From a checkpoint of a small transformer trained on Wikipedia.
Size: 14 layers, width 192, 6 heads of 32 (1 for keys and values), vocabulary 4096, 9.68M parameters.
Architecture: RMSNorm before each block, no biases in attention or MLP, local attention windows, gated attention, a norm on each head, hashed n-gram embeddings.
Each number is 500 + 40 x the weight over its row's rms, rounded and kept within 0 to 999. Layers, rows and columns count from 0. Numbers have three digits each. The size before them is the row's rms in percent of the matrix's.

# layer 7 MLP up, 512x192, rms 0.0556, rows 90-112, columns 96-191
092:493476550535514478478445462525518420567493491506538501483561590556521559569483495421499563530545529459498426445610455443520462576550528537508486503475465497472490459509558494561513497485478542451536531493523517531504535494490466426429491519444554471498477505450541528509477475491497469504
105:554508460422537487505467410506478507497443529475514499433515486431526583521490568521550480466500480464543521509477505445415530521485540516479494458468440505489468453538468510510550493447554485408491431486494526486467502495518489491497457478582540420519489526526483454491531527500421459554
110:536515521520500540454470603535461503468503424476471501534466507541442507521496482501476484475510500511575508545488503456499513494508523469523521568556547486527399520500478506454466506500477484453490450557483528526533595456492599467516561477517496571489522401485469476525498533485444480543
099:500443470472470470455485476494534484456501505507459522471552502548532513513492526441426522503491460519590534492498512508523509629530536451518452534441462472487551514523517519531533514519471590533513529436471504416471499465548436468555567524550462495432469483466550403456484500500488461513
104:409450514536478541456507520450489517528529565548485527539447516497487570476544522512520444483441568477381461469505505461457501523471486484512484510463521520486539521479529516503476480544426507464584539511489532472512554433465465496518541490487490516508564489482456465494576550541494441520
102:562501556455535513482508486541497488438570509500485472551470491522546370532489488480453470502518554474572471472513527497557516475561553479524527492516487533489538608550508482537431432430541507496456573485491473515444431492458549487521498481525434479492543472483576509501460493502470486504
104:506477537370432501483466535509553528522545448488486434489498512471544513467441550447430528486491508511517554497478587529532517467522519439483567460531518569538440467419457411543531546515544509550450453486526436504513537512466530539561605490494437493473480425524516483560494501478505485474
101:510490471459504381502480472469418480536496537445500481530478493591475457443574568510471497559469485526495410450502548473617488492435534505574508502427502487487462540511525496571472484524514514481488478508562474461512516507512452441514462485520528535484486497534532462476446529534451475510
104:469488456514472529499541471551517489525452466521577497525513470534522517452493491514432445566511503520510547584509455476521562460508580503540496516533532516489466536474561518427506560492474434455497447571494491535509553471577492445477611521472500462513504422510490492559466471504456485463
101:427521531499470484508488552484563470529495521543532458511487419470504474511568523454514494510418512548422491539520501508470552490501529527508536482457407504454492550509514459481492510499517512484463537547560534515492503466555466412518520514536485562452500578468538484456491506390458479543
098:543543642522494559532462488528525566459543552500487519482459449543489483511537497529506509510473519477488551469514510500487470466528426488474473433536478472496501476523472519468484482467481589451490507530489429469492512582531451480477527525444535432479475478474463434483511415476492485501
112:529470454494497533452491384452491478537524497461482505520455468534490484549472493500585482479431509516490535540491534433460546458547483532518487502547456466469574490499518559518478466510495537481496507485533500568470496476525520456526548525473520528501424467475538500526506502532497451461
103:464531547502512529508518568552554528477501501547528443514462452500549466510518516542563506501439493502546522494521492430462431489480565543554460552470482523536466470534544496581509524563502518550464509499544534458466511528441518511487509496503443535449496492538531528571498475559503483529
101:549459489567528445577514543489568527474490524511496538466503554514421515513459448434517501543542487474505526538529493443573469578506438489504495461461527537522490488456511527535519497488523531452497471503487467524461446497556469489500528560467581488579473483491511528450438572533458502511
096:472554468490527437558457457413509475506475483417543489563465486505449502463462472524467501485499509505500480472470501491474483434466525494501457512467455453575485561484526551533526541497463524473499505547499458470464541510495489494490462383528461445503504534600486492456552545537457458451
105:505471498562478491435457497547473560511496485441465522532438553482509524564468560554540508514527495449440463446488509498550550541455475481529561421419452498496538474541505494507432460498571452467501477473494411520497482531471514513558515410521492557524527452572477524420426554442486439519
096:513516498526389454575485478447509479503441526542454524444492513578506491433572573523505520476431494429565520541530415516416457465492511462583533531490555440546551580493469482511497471467523487508514567552409478519516564464497465517551521490526499487514528533514460546489510441476478464505
096:523544532525415458495496636468526496494531542481528441452459466564525461494523480516487446528478531492461517489503544381472501508507583500470516426461496531424430543460525471466439516465424538497542513518521480471526475471519532515518529476579474479539501452506549509538499483521495494457
100:541533473495535526553473494507502500496506439486467520410512486452469495494495450477594520431490555471473518492445521480492533544556488546479478509480453464493446518478473601468489560525535462515498490494498463516421491500523472575476497462505524522567429453492487531512490542493450463394
102:479543500516525527479514530587449488508479537436482647539455528487429550474537593555481514514505454501544480475493509469502480501497511495545431480498514552509509595471455472499433541474479424474460441469473534480476486527516523474463489476482492504434520452498422556468590472486500556495
099:494468571408505513479537531446575566466564504562490540458474451484492536487488539511538511489491556529528483535510592563488545514562461496484436466452550504510527537590506578421522476533473438513501453486474574517439497461498459459487542539512515465498491502510574519489486546496566555485
100:511529430489590513510485495558508470469509523531465456512483484532555549526455508434474514484489448376556485501465510494525472489477516596486526502489490536473527538469477521534524461461554474460495524478496470550583582555464513507474543524503499456490481476466511463496542406536552525576
102:451586468515461531459507473494605624535530501453523528499520445492474478460409495586514426522511487510456499509449511526477437486513498479411525518439496535497483446497506482430484488529444500595531495499475503540505539451477505506559546505571489496522531562461593493484526457583451466446
# layer 7 MLP down (transposed), 512x192, rms 0.0555, rows 90-112, columns 96-191
094:475515532511551536542436442463484559426477513426471486584493517432587567520483464543530466525481494517524542423461477452480574542515540461508488467459426539505507463486539517505522540487501575508555522455472447514657499529466545447439504586545471543499451501469514448521511504551478493502
110:507495577463463496544534429458526550487441527520502549462579569453489504517511468576496452450516492522494490474560582474522492541567525457537557502448490461516578568500468467564573516488509467499576463523483495532486503534492538474560490510526557524425504443532608481520536522527513476502
113:472502496506502508473505506462490476571495469447515577507536569533457442560547497477445508498488462506521479497481478521570512598542542493500499442431513553517475539462477545563517566502459561507540539532461485524472522468546501524497553543573476487512466438436431482505551594545440514461
096:500510471531542491465520486515493526519488442462511446466548558489455472515507491454503584522497486478538507490486525550533493530544509484548530556496504534514511445544481562497541482459529494484518500491498402522516483469476593553494561502453511509490506453468423505516458483592450465494
106:545540532482552422537486465456574547514511524519490484533546489463570504512486516466481525501527462483592476504531526452439499553467508537445468495510466448466415450528437504525528480527595482485497493533531541507514539521471465427551513481532476507515512540487565453492400484486500439479
106:519467501480457541556411498551482458460505465542483516467510530437495487527548525432483504433583465439482435486474497558532490487534500479586517514520489531482616493510456527450472524514527450518505480473447443441508415511511561544515416559512500486524545471498493487485499518534489555526
105:495525475477443554484460470517507465486467462552514493478512484471542476456564448510546499510513500508485519469471574475486482407462566525468514462513482560477546431402505510537510414539515561530597552462586437482571533552464465541499468504590487515525492472476505522614551483467514509559
103:561461485492467440478487482488448507511446415553550490544454513402531494463511516499530444490523521451510486476554500459573560500502552500499473492437508415523459543493582472474480464518533512521520501506642512497578491551486435456498520492533589558442512467481517465577506503455447507506
104:517436537555558471472519515457489511486523507503531499486540533435529490591493581462413512505521488447432545502462467495425515497503534500518538536482496507493523496507522562437476422490532550501455543549504567504558453478531513433505488523506489419529487552506558526432574425458504541568
107:448448522503458530522473517538479511496485442445487527464496498510544537494485487501480476468537561490566460545474474499483523547519389496513494514413537500544535463504523522458459465608467485555472466437419353519462519509431535460435519501539464567506518499460526513484512369499434520474
099:508467529524501494473549513520494503504538493471458519450437489480523577466433455552511513484510532497461518489515521472494431497482537499509541526512415460593502511515494559431486526548465510559543449587505512507536501428449542476472503611492455494471535544464477504556508489488475463467
110:470535566499515518490554457483461455499449548577458537585563514437465525530554421460532513477494470503549548507464524493531496582485497479455434552495415511518525501531482493607513489470518558480425555465512520477511502510456485538559551487506432475485488522561520527515494584513504505517
110:535469517490538541561498451489545503454494479480495464512483512414454486493497517485423427552519421475523532498463533504497512497492499494519463564544497504500549523430594506463499501454547453523587489442495497542520447439483449523449624465478535592566442487486475474599494475518488529520
106:581479530522570553587464497504563467539492442496477401534523532503455547488482590508475528493517492509475469521550500535534523557546475533518555469461508453563426467460519577473451452472483408580527520541493503607517508520533491449502465478489477508477523471497535509441479488476521556568
092:493514502449569478519455518440530508478531542437489493464471482539475571529481461527516430509592441495510472460535441567500403539530501582584572476512544465420508462479526538521461532438526520494507488478524518502525503504489558458458414461493479498554537522488418548516498502475536483491
101:536558474528509488472579509520398500455457517552490498578504482449434496462506479463517512521541554450474478487452472511468517535514533487469491549496425519460509505500508523513474477517490517509460439453508518552430503496549513500467490511517482519509542432511557454520433469535506488437
095:433489541516464506486500560545531514488389494572425479470455455512510425497531532490488520543449477420417455396526494511509486549472521507579482483559531505478529482486485477485418442468472505531480486508506468550491547464454483475587489413529557523536434521504488501460543483544522450475
097:480496476568512552535488500591493545504481510485470515520476557507548463507450543533498475514520540543463530427532471491521474473507491542521550586468465494503506383507499502499503504463517512512497456454454491518512525501528576553510578544397566493465582466497557485453449480505494492482
106:457522496504492548503462506468546537414620477498448465442470494510529505521513566492540533436504494494489510516487513527475595593524475502440505404588459487511518432517467503530432430501490451566542503435517497484501564534479510463486518458467515487494487446472463529575448421507524460527
103:492473490462460538480532525469429506601544481518482472492474490550470532499489584474525542502589505541486549587458515484528593559481479485506471524485490458416504521507525518497491575463519461493502529558538510504394443453456450490553537474483480504486461601552480461538457505485390422550
102:489448462474459543422487451516450461467476577476479620403465534468563473500525438553491505548507492501469493481582503496535583548490498564565422499510539535566479519514557518467499497473441476534488507405560523542505489509558476510524497490440489461496552465510514564519528490439481426517
096:463543507530516502589477473523514507492561527524522521446544494577504512474566545470509487477462498486475506515568492497439499539505512542443431485539527474527553554515537464517490569512383507433440524539471487487553506555548559401550465560567499549484484495497562529466491516471457510522
103:502465453498446471483427558514352544491480519469490495468469547470524522508399505581591437535545540478491502499478557536508495422461506484470492519486535573497478482480475506515499524461409510554553505425487474548550512474519451481506474470552491534489498488436563502518397509455572530478
# layer 7 MLP gate, 512x192, rms 0.0556, rows 91-112, columns 96-191
107:510553504547475500560504519461474422546540482491446503580550470487509432509520477517475452399465491505453490522467639529490501496479518458448520563520480507489444564519429531444487483457524511540590542514550442433515467518430479451545478483511569504497503464490506484544418543467572477489
117:515473525479416488478471592550495449514472512478517480548514519539475511498467466529511496540491561513544486544479505477463505518545513416542474483510484464527428503482510568485469462522454469527473519507492478571554526424460528448504565436476479498535505396468479462451447593574452439523
095:458504535511586403471569571513520492511524503491496497458535523517506508441481469463501525523438487466565532512501516477547503552508526517540496586469481443499503412488504479490522534499503564513512476428513469411491451480596485482521564523495488467517479471563500495418448497507456470479
104:482531548442537444485444480507515402563550455451558488569438457377500469536509467550480523513479468520493551509470535515454491524550502490508497471461421494434448506548510534563519509447474485449441465459499544496532542522487544469479516492528420532475500509521533553523501483482518514506
108:525493488501455461582557567496513491531507513460531575485506550432521524540472518429451505536535521495476503458558495471447530524464489533513516497443462495506518457528600562497517473430535503566538530549462483407413529511524550564474511578555474488470495520568520475523472511522423539580
106:543502435492539502452485432472552504512434490560488527485524507505482487474512455487548486522480528532432536548463425461489488456505466524486549571481455464498487421548507439547571460477529510504578485527561496497502522448547453492521431464516501542536531531513588502570490435503487514499
104:476524443510462542512423513521571456531572495491472439488461526525613491483465442501577441533525504504477485554554455475485598536492494477498577548559402517432505502416474464512515483509532484515462490550480458477505557427547515485417487538524572484565494497504475439469566462447516453454
102:501482523546473502514565495473562536530556501497528475541515531546522469481401510450479470562500528448560476535458491422461516463536552501512510463518507488466444470447551453419491563449475478476475448495515445549542516543554556461476522506500495519529493462425516547531466518479503470480
110:477503509502481503497532526514577479527493562566462512501479470491533529484533546500601533546548475562456632562486576514443535443446459518462456517565520513481543549487495456545490559465548458433529447455578524459486414527536559469500501488467571546447512560441488422610507534546519506424
100:488483497494403536518482552506464480464491498549490428507510501540439533533499464447510534525413493502513525561569512459539554495454456549514435544503439532486500511420503479482469417443513508450548525453461492497452493480428581493499576565611546578493527434497517479484511525495506475507
114:515458489475549527566538472480482521465411473520508464481516533472521472537519618520524486573495507569529487494462496512514560474471487463521480512496523440538497484479534504522494527521538477465461454492484526553500470489413461448486508500547536526520431493522492478503460587431503495517
100:519599453431497509480471545485558488471517491504536458457548555513449498488493559458533426598563515579512394470513502497509497476530492563490503472504458483522432497557571509482483551561479536407458525435446499497503515529474570498536443512484460470452538499536505525506445405492514455542
103:544530479479459508522505499542490533453465489526418474563467608502586524535463532562493489455491487526537550554507462460594467527603453444503413491525457444487481478520463553449435487392434458572568525453487604471476482446506468454425532528502497502522442518550507453420472517495444554539
094:535508492433526551425530491580460449487454540546495481552467563542545513445510455532518414545440510552493535507497474557512471496485498533486492475498504484466590526529531550478450512524494452451530537547436505527561487470544476502495466553493440496511451532516495470438449485500501486542
107:532520478565481467514504505499478429471511551441549501547513486490528483491507515471530503477512562530456449478496442502441536480548539529516480567489484508426512474444529511584444547518576437468549478476491570499481491493515519440573596417497483435520492539437449445457404519549492527436
089:543530523490525476492555439517514440453484481539516502506542501496475516431511536519517385588429452460486529537528496493459454450529453465551494521540500524539591514405484483475477478542453450528506537564500473490447579540509511504522505516528577489373506561513457484450568464554534462475
092:472480480495430461478547525476534481502477460553472524430610524531480523539493548504471470520561606479464410550532501505511467455473562517432505503519494453436494493533500486447471488545542443429474471526503456471545504494529434496498422438502479555481444528472490439522509428558511487484
104:513476479561511444524540528596486423459453403519440465463548540473498536529506503502552472504487516507546523496564503471534418502518527518519535505462472543549573576465515528541471503508539496582465428449487598413423470548483443522509468509513524506513531508459478457529482461471502472386
101:520500495464469509519450475502451516592464551589549468495507500513502537536498595510491507472541488455477544490505523466491511501519535536465480467494489529448452545447562569465507498420499492516462536561522486466474457540522543478531483502564590517444508557415443547496508522486464471488
093:530460474453420492458532518543493572506522491539514472495449441433545501500517492578506521487502499458544477563503559486514451520430458510372442482459479543539451509491511519452577508570522481512512593495494477532545520421553457438467487483508515486515490541537492520472531498558493574487
100:467527523468558574512500535464531487488512500543502439552486518529559483449447468477531447541566532391513504536534538514494471455476522589478491403539484468493513574491489504533542512447538521514560527486545469515551527541488588458540550521536506479533555538472530481583467487552438514561
105:524519461528543473436467514463532485486559421499514513456446470496477536511435457506569539492526451533480465526548528474565489511425495537481464541458475535490493509533509421583509506544505526449521502503566497502442445492564530451481600548501487584420455536537484484472551500517515517512